config.toml
d_model = 576
vocab_size = 16384
activation = "quick_gelu"
positions = "rope"
qk_norm = false
init = "trunc"
init_std_qkv = 0.0208
init_std_o = 0.0208
init_std_up = 0.0208
weight_decay = 0.0
lr_head = 0.00511
grad_clip = 0.5
batch_tokens = 131072
train_tokens = 852900000
dataset = "wikipedia_en"
Each number is 50 + 12 x the weight over its row's rms, rounded and kept within 0 to 99. Layers, rows and columns count from 0. The size before them is the row's rms in percent of the matrix's.

# layer 2 MLP up, 2304x576, rms 0.143, rows 2068-2140, columns 0-95
100:59 39 62 46 45 64 43 52 57 46 42 57 47 37 68 56 65 29 49 52 41 46 57 28 38 49 33 58 62 47 55 71 50 55 49 50 38 73 61 64 59 47 62 61 66 41 60 46 21 57 40 34 59 56 32 57 43 54 59 41 51 43 55 48 62 39 61 41 39 30 40 59 59 49 44 58 35 52 67 45 21 30 53 41 51 45 65 59 36 58 42 57 49 58 55 45
098:55 37 58 66 39 53 60 50 68 31 75 42 30 49 50 52 48 60 52 83 58 41 83 52 57 32 58 50 38 46 38 41 47 40 55 47 60 37 50 39 46 40 77 30 50 46 38 52 22 37 61 60 35 44 53 43 65 61 42 31 44 60 60 39 58 44 57 47 39 33 47 60 42 53 61 46 49 61 56 32 42 47 46 56 49 69 50 24 62 53 43 51 43 42 40 53
099:42 28 46 52 37 61 62 47 47 51 46 85 55 56 47 59 53 42 43 41 61 46 47 40 60 21 54 47 68 52 45 53 59 53 31 47 54 60 52 52 45 58 34 52 36 49 49 36 58 61 37 46 74 36 51 36 56 49 67 39 52 67 35 50 45 63 43 77 20 20 49 57 44 65 57 36 70 62 72 78 29 48 51 53 42 56 71 71 50 37 53 56 66 66 54 50
097:54 33 58 60 62 59 57 47 37 77 50 31 53 53 45 63 62 62 69 80 52 57 68 53 45 64 63 23 53 29 51 70 54 70 62 63 28 61 42 34 36 68 41 41 63 52 45 71 58 60 61 39 64 41 57 57 68 44 35 48 34 39 50 47 51 39 49 46 77 37 54 39 73 38 48 59 37 73 48 50 41 54 36 60 41 39 53 72 58 65 68 43 48 63 41 55
099:78 58 33 29 54 98 55 40 35 57 58 53 44 35 43 51 42 58 46 55 57 38 63 25 57 48 55 35 53 51 36 65 54 38 50 51 50 56 60 58 49 29 51 50 48 50 66 38 43 46 59 52 65 69 44 49 48 31 43 31 61 55 62 57 33 60 53 79 44 39 52 35 56 49 33 19 62 45 46 72 65 50 39 37 23 54 54 58 68 63 53 58 54 47 42 41
097:51 50 56 33 15 46 32 63 39 58 58 58 55 44 54 57 44 49 54 56 53 29 60 52 52 35 40 42 52 52 68 49 54 25 33 43 39 57 64 47 35 24 46 32 35 64 42 47 34 59 36 54 26 49 43 40 72 33 58 48 22 51 55 13 54 50 60 77 73 37 35 45 57 35 55 43 41 40 58 54 61 34 36 38 37 63 31 22 45 51 55 56 48 44 44 40
099:46 74 45 58 43 62 41 54 34 54 61 58 45 71 63 46 26 53 57 56 27 30 46 77 50 62 74 39 22 65 45 35 62 48 39 38 59 33 38 34 63 40 40 53 42 56 40 51 52 37 77 40 48 41 43 66 35 43 60 45 57 62 75 40 44 52 56 49 26 63 53 55 54 48 54 52 22 44 72 53 46 39 45 36 43 70 57 67 68 33 29 48 57 48 71 53
102:53 44 66 39 54 40 35 54 53 52 45 48 59 43 47 48 41 57 52 47 49 32 51 47 45 45 63 60 46 74 38 51 70 54 43 46 63 40 36 52 28 51 53 50 49 70 48 50 50 62 44 67 46 37 55 65 56 64 52 47 60 50 60 54 39 59 64 25 32 39 53 44 62 50 54 52 43 67 57 42 59 45 69 47 57 59 44 62 61 30 32 63 50 30 55 51
095:60 55 26 31 50 62 61 40 41 48 32 44 44 53 50 50 68 52 49 56 52 69 54 45 58 64 46 62 53 34 52 43 50 57 48 61 60 54 53 58 45 48 32 47 59 53 45 45 55 66 72 50 53 53 46 39 42 52 52 58 43 66 31 53 52 37 48 30 65 37 54 32 57 22 54 38 66 22 74 45 45 50 53 38 48 27 50 18 34 37 45 48 58 65 50 61
098:43 62 49 61 33 69 41 50 68 57 50 43 48 46 85 45 52 45 60 60 59 37 37 55 41 63 57 52 56 59 50 46 57 43 56 40 45 54 57 69 53 52 57 52 67 62 52 54 41 73 73 54 57 60 40 56 58 46 44 56 43 62 57 53 65 33 47 76 57 40 64 78 49 27 28 47 30 51 50 70 51 59 53 38 41 48 35 42 49 44 55 57 50 49 61 52
106:47 57 42 57 46 48 52 42 41 71 65 42 54 37 38 45 49 24 63 59 64 49 43 52 49 64 57 50 45 40 51 39 50 56 41 62 58 53 67 59 56 79 48 40 55 44 60 43 57 30 41 49 23 45 44 70 35 32 31 48 35 80 53 64 76 52 51 56 52 59 70 64 47 48 61 18 40 32 62 58 74 61 57 52 27 61 42 60 54 48 51 49 44 62 49 40
108:44 37 58 53 62 52 29 50 54 30 61 65 44 50 48 53 48 45 59 27 36 53 76 70 57 58 59 40 63 72 42 68 40 51 44 42 58 37 36 29 65 43 42 41 56 49 66 58 46 61 49 70 56 53 47 56 55 65 29 50 60 57 51 41 45 47 59 58 56 37 59 66 38 50 52 47 81 48 44 43 40 35 51 48 46 33 48 53 62 66 53 31 53 30 46 65
097:53 61 54 51 66 81 67 39 56 35 30 23 30 47 36 45 55 55 29 59 40 41 55 66 52 58 39 61 57 56 49 43 52 52 34 49 47 54 59 36 56 81 26 54 61 47 45 34 58 34 72 51 47 61 52 57 63 48 47 57 41 47 50 51 51 52 41 56 30 56 69 42 43 54 64 62 38 57 52 59 51 69 50 43 30 32 38 51 61 36 57 62 59 39 53 44
096:55 52 44 38 63 62 44 75 45 39 64 46 43 17 51 62 32 49 53 53 62 60 79 52 54 40 40 35 34 64 86 65 53 48 56 37 43 76 49 53 45 43 48 47 38 37 44 42 49 49 64 41 37 57 41 51 56 40 66 60 41 66 74 47 45 52 49 46 40 29 70 49 66 62 49 55 65 71 36 42 60 53 57 41 46 30 61 53 62 44 47 58 55 45 50 74
100:42 41 49 37 45 48 57 46 48 31 48 47 25 57 44 62 66 33 33 52 33 26 56 61 54 65 49 44 33 44 43 47 33 25 58 41 41 34 55 26 45 55 64 51 45 49 46 56 49 56 33 57 38 55 52 59 44 41 54 54 35 72 64 40 57 58 48 62 51 47 62 51 29 33 69 42 59 35 69 50 67 37 43 32 65 37 49 41 84 39 61 36 54 47 44 43
097:36 59 37 56 28 56 48 78 49 41 30 48 45 57 59 66 41 69 31 48 50 38 42 34 76 69 24 42 67 44 60 55 45 52 45 41 44 51 59 56 52 50 21 44 51 34 27 44 54 53 50 09 40 58 39 54 61 42 37 51 30 58 46 61 49 32 51 38 53 34 28 25 53 41 66 47 34 48 51 39 63 52 82 55 39 64 43 53 53 42 37 48 33 47 38 47
105:64 50 70 35 65 62 50 61 60 51 39 54 42 67 43 43 82 43 31 46 45 47 50 54 30 51 40 62 55 35 54 44 51 54 56 79 73 59 56 57 56 54 47 56 52 47 51 49 70 48 40 63 59 38 49 47 48 57 64 69 64 67 55 76 55 51 56 54 59 51 43 39 18 43 38 30 42 37 63 34 50 41 38 55 70 25 65 43 35 33 36 51 33 36 46 54
105:51 53 25 49 50 46 64 53 53 37 25 48 35 35 43 40 56 44 69 51 48 71 44 32 55 60 60 47 35 33 39 49 55 36 58 38 55 45 73 69 52 32 53 45 46 47 44 51 48 53 64 77 81 60 60 60 39 56 54 65 57 44 52 68 61 65 38 34 34 64 52 58 37 42 59 57 46 50 72 51 58 55 68 43 41 61 60 36 52 26 40 46 52 61 46 42
094:69 33 34 58 54 61 44 48 29 43 45 50 46 38 50 58 51 41 63 48 51 73 33 33 43 45 70 43 54 41 60 62 49 58 53 65 65 50 47 68 51 39 48 32 58 44 56 39 55 51 43 56 35 53 61 51 35 49 68 50 38 33 68 50 47 55 50 33 51 58 49 45 38 23 40 35 48 66 50 58 48 39 41 41 38 58 61 70 66 44 46 24 56 58 70 54
103:44 67 76 62 42 72 69 30 73 49 46 72 35 52 46 53 35 55 64 65 56 49 54 66 54 49 51 32 62 42 39 57 51 76 58 44 51 52 66 44 60 49 56 53 34 32 49 75 46 58 63 48 28 43 48 54 39 36 34 57 44 46 54 48 56 53 67 52 26 52 50 60 48 39 46 52 54 42 68 61 44 57 44 51 53 33 71 45 33 57 44 42 45 59 37 55
100:64 25 50 36 36 46 57 58 53 66 39 71 36 35 46 40 42 77 63 57 38 43 35 35 56 51 60 42 50 50 36 70 45 47 43 59 45 45 66 29 67 41 55 53 37 52 35 36 37 55 43 47 43 68 60 50 36 54 54 46 78 71 92 41 61 55 53 49 63 51 90 49 47 23 38 50 46 60 59 46 46 50 37 45 37 64 60 60 73 48 47 17 49 64 73 55
102:51 48 67 67 48 41 43 50 44 38 44 78 51 47 55 61 56 32 56 80 61 50 43 49 44 46 58 21 52 57 59 42 44 69 52 32 49 38 40 60 46 64 38 65 42 31 53 51 89 48 45 50 38 40 35 59 46 51 51 57 42 60 42 45 68 39 44 47 50 68 58 47 62 39 62 44 52 46 33 51 56 44 68 44 67 42 44 74 60 61 67 49 44 48 69 35
100:51 67 41 67 33 41 66 72 44 63 56 72 69 39 59 37 51 42 58 65 64 58 50 57 67 35 39 30 52 58 63 18 55 49 24 48 46 52 84 30 51 61 52 43 58 77 42 41 61 87 75 45 56 53 36 54 40 54 50 55 60 50 59 44 47 48 38 54 39 59 86 40 57 57 37 45 57 40 54 72 45 54 45 49 55 52 54 48 71 50 62 45 67 63 63 44
097:60 47 39 32 55 68 31 60 38 48 52 44 48 55 64 77 57 49 48 47 61 36 37 64 65 54 43 39 59 41 30 45 74 44 57 24 46 55 54 59 57 53 40 64 62 58 54 45 46 66 56 49 40 26 43 61 40 36 59 63 53 57 42 60 60 59 49 63 30 54 28 49 63 45 54 37 48 48 61 56 60 33 42 67 56 33 53 67 27 38 43 41 55 39 46 55
102:41 35 62 63 29 51 66 53 47 57 29 53 36 71 62 57 53 47 37 36 51 42 78 63 63 44 33 41 49 78 45 52 57 65 58 52 58 41 65 59 59 61 61 55 70 47 60 64 59 50 55 27 58 51 40 52 49 58 38 66 29 53 30 60 54 53 57 57 41 37 48 37 47 54 65 34 45 43 63 62 54 47 53 55 46 48 46 30 24 69 31 74 54 42 48 44
101:67 60 60 40 53 14 37 55 55 47 50 43 56 38 44 49 40 41 57 56 61 40 49 63 37 42 39 46 48 44 45 68 64 48 08 57 43 50 41 37 45 57 43 60 67 58 58 43 78 63 42 37 50 38 55 48 45 34 29 44 37 53 39 27 58 42 49 56 50 59 31 59 52 48 70 59 52 54 64 38 38 47 64 38 64 30 58 55 55 66 50 53 58 52 44 51
095:69 34 39 45 56 44 33 56 45 36 66 50 24 56 55 51 70 47 42 29 40 40 44 55 41 57 46 21 36 47 56 66 63 46 47 64 71 66 48 35 52 69 64 58 71 49 39 58 40 56 45 57 43 59 59 60 54 59 55 62 62 63 53 26 51 68 46 49 44 31 56 48 61 33 49 47 55 27 63 56 52 25 59 42 53 42 39 52 65 26 57 27 40 54 55 40
100:42 40 54 60 46 54 42 45 49 28 37 63 43 69 33 42 76 58 43 74 51 59 51 59 33 45 42 67 21 42 54 35 39 57 39 56 41 39 29 50 42 77 39 51 46 42 44 44 39 55 68 56 70 51 56 50 47 49 59 41 62 54 59 66 48 55 65 51 29 49 55 45 56 48 36 50 60 48 54 35 72 53 42 62 55 68 45 48 45 33 42 65 37 57 74 47
096:55 65 40 54 69 51 63 66 54 64 97 48 47 50 41 48 38 46 52 43 26 37 52 59 50 35 45 70 36 44 34 37 50 42 63 50 44 38 43 59 55 32 31 35 85 39 43 34 35 37 28 34 65 66 40 41 66 41 41 73 60 45 25 47 69 65 61 43 53 29 27 32 56 67 63 56 44 69 43 43 45 51 42 61 35 39 62 37 42 50 67 74 61 44 69 24
100:28 48 29 48 54 68 61 75 31 43 49 67 41 41 64 62 66 54 31 43 58 56 51 70 41 19 60 27 53 71 62 48 56 55 47 77 40 45 48 70 57 50 52 52 45 38 56 38 71 45 49 48 57 66 52 60 49 61 36 45 57 55 30 41 53 60 42 30 66 45 57 51 52 65 55 54 57 61 60 33 70 42 52 46 54 43 36 49 50 27 44 30 58 52 41 58
087:48 47 53 47 49 40 53 69 42 49 96 53 61 51 52 68 58 36 54 31 58 26 42 51 71 66 60 60 53 65 63 41 39 59 55 44 67 36 63 46 53 48 39 50 35 41 42 57 37 68 38 60 40 60 53 52 78 31 35 40 56 52 56 45 43 34 62 51 44 29 63 46 42 66 54 59 80 41 65 62 45 37 44 42 58 54 43 35 31 56 38 37 24 43 62 54
120:51 37 59 73 60 55 70 74 43 59 56 53 55 47 68 69 44 28 51 12 48 62 34 47 45 42 41 60 38 58 49 31 52 68 54 40 37 66 46 42 72 67 58 56 67 53 43 55 44 51 38 38 48 35 38 45 37 64 47 40 48 64 44 47 56 68 50 44 43 58 52 36 43 59 70 74 54 60 44 48 70 48 60 33 77 39 47 49 66 26 47 30 52 67 66 48
097:63 53 41 34 67 44 53 50 56 66 62 48 45 43 40 60 21 50 33 53 40 48 54 49 42 62 44 33 47 53 45 53 72 50 47 43 56 45 59 33 53 40 33 58 39 45 38 51 50 50 45 51 57 74 45 53 41 37 59 39 56 42 60 45 43 61 50 53 53 43 65 77 33 49 59 59 48 42 41 63 64 66 62 58 36 39 61 29 39 64 46 44 48 49 57 55
104:70 70 55 46 45 43 52 60 44 35 60 56 71 43 54 47 70 57 37 39 55 57 52 54 29 61 44 49 47 61 57 63 69 48 43 40 57 69 51 35 57 62 57 34 42 38 35 34 52 33 57 34 45 52 54 51 60 30 23 41 48 57 62 60 49 30 65 61 40 44 56 41 43 50 31 56 49 55 42 46 69 44 39 68 45 33 49 49 47 62 50 55 50 52 74 42
101:26 83 51 45 39 39 52 40 45 48 41 50 41 32 70 49 60 74 46 76 61 56 53 51 63 44 44 54 69 51 38 31 55 39 56 68 73 36 36 46 44 45 46 45 45 63 57 50 53 49 57 22 40 71 48 62 02 63 54 77 69 72 40 44 43 48 61 56 61 16 49 41 52 41 36 49 38 70 35 42 60 63 41 43 42 53 43 64 55 57 56 67 49 34 47 48
097:53 59 66 61 49 47 45 60 66 51 24 58 51 66 59 41 25 51 53 61 45 53 62 36 37 53 47 48 56 35 35 36 53 38 47 33 50 51 23 39 18 54 44 33 49 51 48 48 53 51 30 43 50 50 66 64 58 30 29 73 52 51 58 74 67 31 51 50 63 47 75 50 31 40 40 54 34 53 34 57 60 64 39 10 58 32 28 35 49 64 66 77 48 57 44 53
094:47 56 52 30 67 27 41 26 64 52 66 47 59 65 56 42 73 59 32 57 47 49 47 56 69 33 46 67 37 53 65 50 44 39 43 44 53 56 61 59 36 60 40 49 55 44 52 59 54 69 44 34 27 76 54 55 28 32 44 60 48 69 60 44 47 48 55 43 43 35 35 76 47 53 45 69 50 46 76 40 44 60 37 39 74 58 46 49 55 62 59 39 55 69 44 68
099:32 37 44 29 48 44 63 75 68 44 32 46 36 78 74 42 31 43 57 40 41 42 63 48 48 50 54 49 45 56 79 62 51 06 48 45 29 42 51 44 48 42 61 40 62 41 52 72 37 62 48 53 51 51 57 41 52 37 66 55 33 56 49 70 43 53 52 48 63 50 59 49 58 52 20 53 66 50 60 94 38 55 55 26 38 42 42 37 65 36 64 61 53 53 45 65
101:62 34 53 44 59 46 35 79 54 45 42 42 50 22 47 58 49 65 24 65 48 56 54 50 55 61 59 50 74 56 31 56 78 38 39 54 54 61 59 41 55 59 64 57 66 73 59 42 69 66 48 53 38 32 38 53 54 53 43 39 38 54 53 63 51 46 47 55 43 45 53 67 59 43 21 45 62 46 54 38 60 54 51 61 68 60 40 32 47 55 40 45 64 42 59 41
101:43 29 45 67 27 51 35 32 34 37 50 47 51 37 69 46 64 52 64 67 59 48 58 53 45 48 44 75 62 49 50 39 51 49 39 48 58 32 35 50 71 49 55 58 40 59 31 52 48 76 57 53 63 36 51 33 84 56 52 61 51 52 41 60 42 75 35 36 64 37 70 64 52 47 28 59 63 59 61 63 36 67 45 39 66 48 53 42 49 59 57 40 51 51 57 74
099:58 55 35 32 66 56 54 69 48 42 68 51 67 40 62 56 41 48 47 51 56 60 36 38 38 42 54 31 57 66 33 63 67 55 43 52 42 53 66 57 60 52 58 19 50 67 72 48 51 48 28 40 44 47 46 59 21 45 33 53 40 58 54 30 72 54 55 37 53 44 45 33 35 34 48 66 56 60 58 51 56 53 29 60 56 47 57 39 48 43 36 36 65 51 32 43
102:55 52 45 51 57 80 37 50 47 59 65 58 42 66 75 47 61 56 51 51 52 51 67 19 56 47 67 38 62 39 47 58 49 56 57 50 19 58 39 46 45 34 42 67 58 42 50 36 56 52 37 62 42 47 47 67 46 60 61 71 39 49 44 48 58 48 60 59 52 50 66 54 57 56 49 40 63 55 62 60 60 56 58 44 33 38 33 33 55 64 44 54 71 71 53 55
099:52 42 52 38 38 54 51 48 36 62 38 36 46 28 21 56 56 57 58 48 58 41 66 43 65 51 13 52 62 55 26 43 67 50 52 62 46 61 26 60 65 57 48 57 35 51 46 35 25 27 64 52 43 58 42 47 54 44 49 37 67 50 53 46 73 27 46 52 70 77 62 51 57 58 50 54 48 47 69 47 50 50 54 57 52 51 41 56 38 19 54 61 45 61 61 54
096:57 44 57 45 58 62 58 68 39 35 47 69 76 22 40 30 30 51 44 38 31 54 55 40 42 31 38 49 63 47 43 45 55 18 64 19 46 43 32 22 40 51 33 31 74 59 47 38 49 41 35 48 41 64 61 37 47 39 38 54 72 60 31 50 66 51 60 50 69 26 66 63 52 52 57 56 64 47 54 43 52 34 62 45 42 31 42 51 46 20 51 58 41 41 53 43
100:27 70 47 39 35 54 66 29 62 54 32 47 54 44 62 42 67 69 63 53 51 44 47 49 52 68 21 46 59 58 34 41 58 54 43 53 58 56 53 61 74 64 50 50 58 47 38 51 52 38 67 47 42 40 67 34 46 59 48 45 27 55 65 27 50 54 71 62 40 30 47 29 65 37 23 42 70 57 70 53 45 47 35 50 56 43 47 54 43 49 33 38 62 57 40 56
104:61 54 69 62 23 54 39 56 41 50 65 63 43 47 51 46 68 12 57 52 48 47 56 37 34 30 54 37 41 26 66 38 41 68 42 34 64 55 60 62 36 23 54 61 67 53 54 38 47 45 47 52 57 53 60 63 41 50 31 67 58 49 51 46 55 55 43 41 48 51 57 41 64 44 28 58 43 79 66 47 60 49 55 26 50 55 59 46 55 43 64 50 47 59 45 74
103:78 56 24 41 67 73 37 68 26 51 45 49 52 49 63 60 64 49 58 41 47 39 50 35 55 61 51 39 66 47 50 54 38 53 56 39 44 57 82 50 42 62 37 57 71 28 52 53 57 59 51 70 63 40 59 44 69 46 27 58 57 63 56 28 44 54 62 40 43 38 66 61 52 38 51 59 49 53 35 62 51 65 48 58 54 44 59 38 56 65 46 59 42 35 62 50
101:62 39 35 36 65 68 47 67 50 59 53 62 31 55 54 31 42 46 49 55 46 71 45 50 65 62 58 60 53 46 59 56 85 39 53 41 70 45 55 51 37 51 42 55 45 72 59 57 57 48 65 51 22 50 47 52 52 30 26 42 53 36 55 38 77 67 56 52 64 52 51 39 51 47 28 53 48 62 69 39 42 41 51 66 68 37 51 49 50 51 48 61 71 52 39 34
097:52 43 61 49 52 56 54 41 45 44 52 31 35 47 71 52 74 47 40 71 46 42 70 48 51 74 54 89 73 55 68 48 57 43 42 64 48 50 50 62 59 51 58 33 64 51 68 43 46 55 46 43 56 43 46 40 60 39 60 41 39 22 47 70 39 47 60 46 40 44 38 30 29 45 44 53 54 42 38 58 49 34 58 22 48 40 46 43 57 57 54 47 52 53 52 57
106:50 34 66 76 52 43 54 41 62 41 43 55 38 45 64 41 34 44 41 64 25 46 27 69 73 55 43 68 55 53 54 48 58 48 41 47 64 52 66 47 50 43 69 43 63 39 37 45 30 69 40 47 48 45 43 36 51 34 45 45 47 29 48 59 58 37 54 62 34 58 44 68 60 34 36 43 47 69 63 46 36 45 43 23 47 65 45 52 78 57 43 48 33 50 49 36
105:49 47 64 37 46 63 32 49 51 34 48 40 64 64 62 61 41 63 46 56 74 55 46 57 51 56 42 40 55 63 18 51 41 22 45 54 28 45 54 63 48 50 56 54 46 59 55 65 51 53 44 31 46 48 74 50 43 48 25 52 49 54 36 47 46 31 58 63 48 59 79 47 59 31 66 41 21 67 63 64 51 67 48 61 69 43 33 28 49 34 46 58 44 54 47 30
102:69 47 50 54 42 57 75 33 70 53 31 28 53 51 68 39 49 56 34 39 41 69 32 54 59 34 50 41 52 59 51 67 48 43 45 48 43 63 51 48 40 47 79 39 50 42 35 74 53 63 37 35 39 33 70 51 34 45 44 49 40 70 79 56 64 30 55 44 45 38 66 47 41 62 47 59 47 42 29 56 43 45 32 57 61 46 63 39 55 42 43 44 60 47 60 77
096:46 76 45 55 51 42 52 32 40 47 68 64 49 48 47 58 36 37 61 59 58 63 65 62 40 52 37 58 50 49 45 44 47 58 42 48 41 48 28 47 37 39 62 47 23 56 46 57 48 63 64 53 36 46 51 52 52 54 42 26 52 38 37 28 68 33 44 56 46 37 36 39 52 48 59 44 40 29 55 34 56 67 51 40 37 62 65 42 49 70 56 49 45 44 47 49
098:47 58 49 66 52 85 54 64 46 44 58 31 37 59 36 43 39 38 45 40 45 43 63 33 46 47 46 43 33 44 52 63 47 45 52 31 48 47 50 82 60 62 65 59 65 72 48 68 61 42 38 24 47 43 43 49 52 57 51 46 59 58 50 60 59 58 58 46 37 56 59 50 48 39 50 54 48 55 23 57 54 40 63 56 41 44 21 61 48 34 45 70 50 73 45 45
096:45 66 43 50 41 57 50 34 17 42 47 56 52 31 41 66 61 59 58 45 40 34 37 67 55 62 39 69 63 58 37 43 42 49 46 53 46 60 50 20 56 58 68 57 41 57 50 39 35 51 60 37 52 44 55 35 66 56 39 52 28 29 46 46 40 44 43 32 49 44 41 31 60 50 61 31 52 51 63 46 64 45 65 40 55 69 46 47 42 48 46 43 35 57 37 44
105:52 47 59 41 58 44 51 48 60 72 51 46 48 53 51 55 31 36 49 53 46 68 51 57 38 56 54 40 38 65 52 55 37 44 46 63 62 53 61 51 49 30 54 24 43 66 48 46 46 40 49 54 44 51 34 67 62 45 52 62 43 75 64 45 44 57 41 50 77 38 24 46 58 40 34 34 51 61 60 52 53 51 52 63 56 40 48 30 57 49 46 42 35 61 54 52
094:63 45 38 65 30 52 35 55 43 17 47 63 58 49 57 75 38 38 48 64 40 45 41 45 60 65 58 59 48 52 64 39 58 39 38 54 63 61 53 26 49 54 71 60 54 45 59 54 51 43 41 43 54 72 67 24 28 33 51 50 48 73 40 45 57 44 40 32 72 43 38 59 55 43 38 47 51 43 69 47 46 51 42 61 62 73 48 47 62 61 44 40 46 45 71 59
093:61 61 29 54 59 61 61 45 55 33 82 67 49 69 56 59 38 54 42 56 21 48 53 60 66 57 31 53 54 38 40 45 41 47 32 42 54 48 59 58 47 61 56 53 48 59 53 39 48 58 40 50 58 38 45 58 50 27 50 44 47 59 45 47 54 73 46 49 47 61 31 51 57 35 66 59 24 56 61 31 54 37 48 66 39 44 64 41 49 39 51 71 73 48 43 44
101:55 54 18 52 53 33 38 40 43 45 32 26 33 35 70 48 61 47 43 48 45 58 36 58 54 40 58 52 55 63 59 51 39 40 36 52 38 32 55 43 61 32 25 47 54 64 64 77 54 39 43 44 65 53 63 62 36 33 61 85 49 58 27 44 55 45 46 33 68 35 34 46 33 34 53 52 65 76 60 51 57 37 44 55 41 42 46 50 57 68 38 57 56 58 59 41
104:69 46 42 45 36 41 62 54 38 20 55 57 59 46 41 56 47 65 39 64 52 77 26 53 33 48 71 54 41 31 42 40 58 43 38 50 61 35 74 56 47 53 38 42 50 62 24 56 53 48 50 81 30 50 35 41 53 53 55 74 46 47 35 51 39 55 63 64 70 68 58 42 47 41 62 55 40 46 53 46 70 71 52 64 54 45 41 46 46 57 35 66 50 70 61 44
099:45 41 50 47 54 48 26 28 50 40 82 47 47 53 49 65 38 54 42 59 40 57 41 71 35 40 52 49 70 37 53 57 63 57 52 36 46 22 57 36 71 28 60 31 42 37 60 56 36 43 43 71 46 50 53 55 61 43 51 44 68 51 37 51 70 50 48 36 68 44 46 69 26 48 52 30 67 69 52 62 72 43 70 65 48 41 29 47 52 47 45 32 38 40 57 30
095:32 39 53 46 43 54 51 51 47 44 72 45 50 32 35 61 56 64 63 55 69 46 40 36 44 22 56 44 52 53 55 50 69 28 45 66 33 48 53 30 34 51 60 54 60 44 50 57 61 59 57 46 62 47 63 39 58 60 48 51 52 53 56 62 68 49 56 39 59 63 29 62 54 24 62 48 58 54 40 55 64 53 41 59 39 35 50 50 54 52 58 38 49 32 43 50
105:73 41 58 39 56 57 65 43 78 43 58 49 56 76 67 54 79 68 46 59 31 47 42 56 45 39 50 42 54 58 29 56 59 33 38 54 39 71 58 46 46 30 35 34 30 35 47 34 57 68 54 39 45 34 50 59 35 44 47 51 61 40 65 59 65 36 35 51 57 45 36 63 52 48 72 38 71 59 35 61 21 30 50 52 45 58 35 68 40 55 31 41 24 46 56 57
102:54 50 52 31 64 40 56 63 31 70 91 25 52 62 51 51 36 82 35 65 49 71 42 65 65 63 42 65 47 47 50 41 41 61 29 38 41 41 45 75 53 35 31 53 43 41 57 47 52 52 39 60 52 33 45 36 52 57 50 77 43 39 42 37 48 51 24 52 48 34 46 53 56 63 50 55 56 61 62 51 46 71 55 37 49 39 79 57 35 44 22 35 44 32 50 31
096:48 57 35 26 50 35 48 35 63 52 78 70 56 49 29 46 68 45 48 46 19 41 45 50 52 73 51 35 65 69 42 54 41 46 48 51 35 66 67 69 71 68 77 59 40 41 66 56 60 57 38 47 75 48 49 21 69 46 38 30 42 51 53 43 63 48 68 66 59 56 31 53 52 41 38 44 67 51 57 48 53 65 41 50 43 61 38 41 47 55 37 51 65 43 35 24
100:38 41 67 40 54 35 44 61 25 67 72 48 37 55 55 51 49 48 68 45 45 43 41 62 40 42 61 42 65 49 44 35 53 72 70 31 72 62 56 45 29 36 58 53 65 45 51 42 59 64 40 55 48 70 50 59 69 40 56 75 29 78 28 62 42 47 44 39 67 59 64 41 57 28 37 25 60 42 38 52 50 66 12 63 64 59 41 59 65 48 44 47 54 33 54 71
102:29 48 61 54 53 48 51 28 64 51 58 63 37 57 35 72 59 62 50 60 47 60 58 61 51 52 38 35 44 37 47 42 32 42 45 43 35 82 42 38 59 63 45 62 53 48 62 59 40 45 50 50 51 60 67 39 47 50 33 70 65 16 54 42 53 53 55 41 71 38 62 69 53 63 38 47 49 54 65 47 57 18 54 49 61 34 43 60 48 58 62 40 36 57 50 38
102:56 65 60 52 37 45 74 53 48 49 52 58 53 55 29 52 34 65 26 58 68 54 48 42 75 54 47 31 70 44 63 60 33 44 44 55 50 30 37 51 34 26 62 43 57 40 64 62 70 56 64 73 34 48 53 67 71 50 63 60 47 49 43 53 30 55 41 38 40 55 62 44 44 37 58 54 38 57 61 42 68 51 57 42 58 69 68 35 46 52 34 68 48 49 62 59
087:62 45 38 55 43 47 41 56 58 60 53 50 25 48 61 57 32 52 55 46 48 73 71 23 59 58 37 44 54 38 34 54 44 45 40 65 68 50 39 40 31 72 38 68 69 52 35 47 73 45 58 43 54 74 32 55 48 59 46 54 39 53 46 39 40 40 57 38 32 59 65 57 58 38 52 64 63 60 41 82 56 30 33 48 43 52 70 78 95 57 68 62 57 50 62 43
098:39 37 66 54 53 59 42 46 73 66 33 38 37 66 38 56 60 60 45 48 51 52 52 69 48 60 54 27 29 47 50 42 40 17 38 65 39 44 47 47 77 65 42 55 71 33 57 41 49 46 50 62 34 41 67 63 55 25 35 76 48 57 76 27 60 59 57 46 50 60 53 61 54 49 40 44 41 56 53 66 25 61 34 67 52 47 61 59 66 81 68 44 84 43 54 51
096:48 57 34 36 45 34 56 53 60 33 51 76 60 50 46 53 66 83 51 53 51 41 46 27 41 59 55 46 60 60 51 55 44 43 53 54 28 71 46 73 74 50 42 58 43 59 61 52 58 63 74 60 65 51 53 57 39 63 54 37 52 58 59 45 48 42 42 69 61 40 37 36 65 46 51 72 45 42 23 50 61 60 46 56 43 65 50 61 52 54 50 32 40 51 57 50
101:44 46 37 44 47 50 58 63 55 56 25 29 47 57 48 31 41 44 55 46 38 51 47 38 65 50 49 67 53 53 18 63 46 45 53 54 47 36 49 57 53 57 66 50 44 52 56 57 38 54 55 50 61 36 27 52 16 61 47 33 51 32 49 63 47 41 57 51 49 51 47 48 56 38 47 30 42 54 43 26 43 36 53 55 44 42 31 62 33 69 62 43 64 62 35 52
104:60 47 48 55 43 66 39 51 67 55 43 29 56 44 41 60 49 53 61 46 49 66 88 74 51 67 58 50 41 58 43 49 38 46 35 38 29 38 51 54 61 56 48 51 50 34 53 45 63 58 35 49 46 56 45 47 75 49 27 63 57 51 50 37 49 34 66 39 67 56 42 26 47 37 52 46 59 30 59 57 54 67 58 60 50 32 48 59 63 48 55 66 65 38 69 46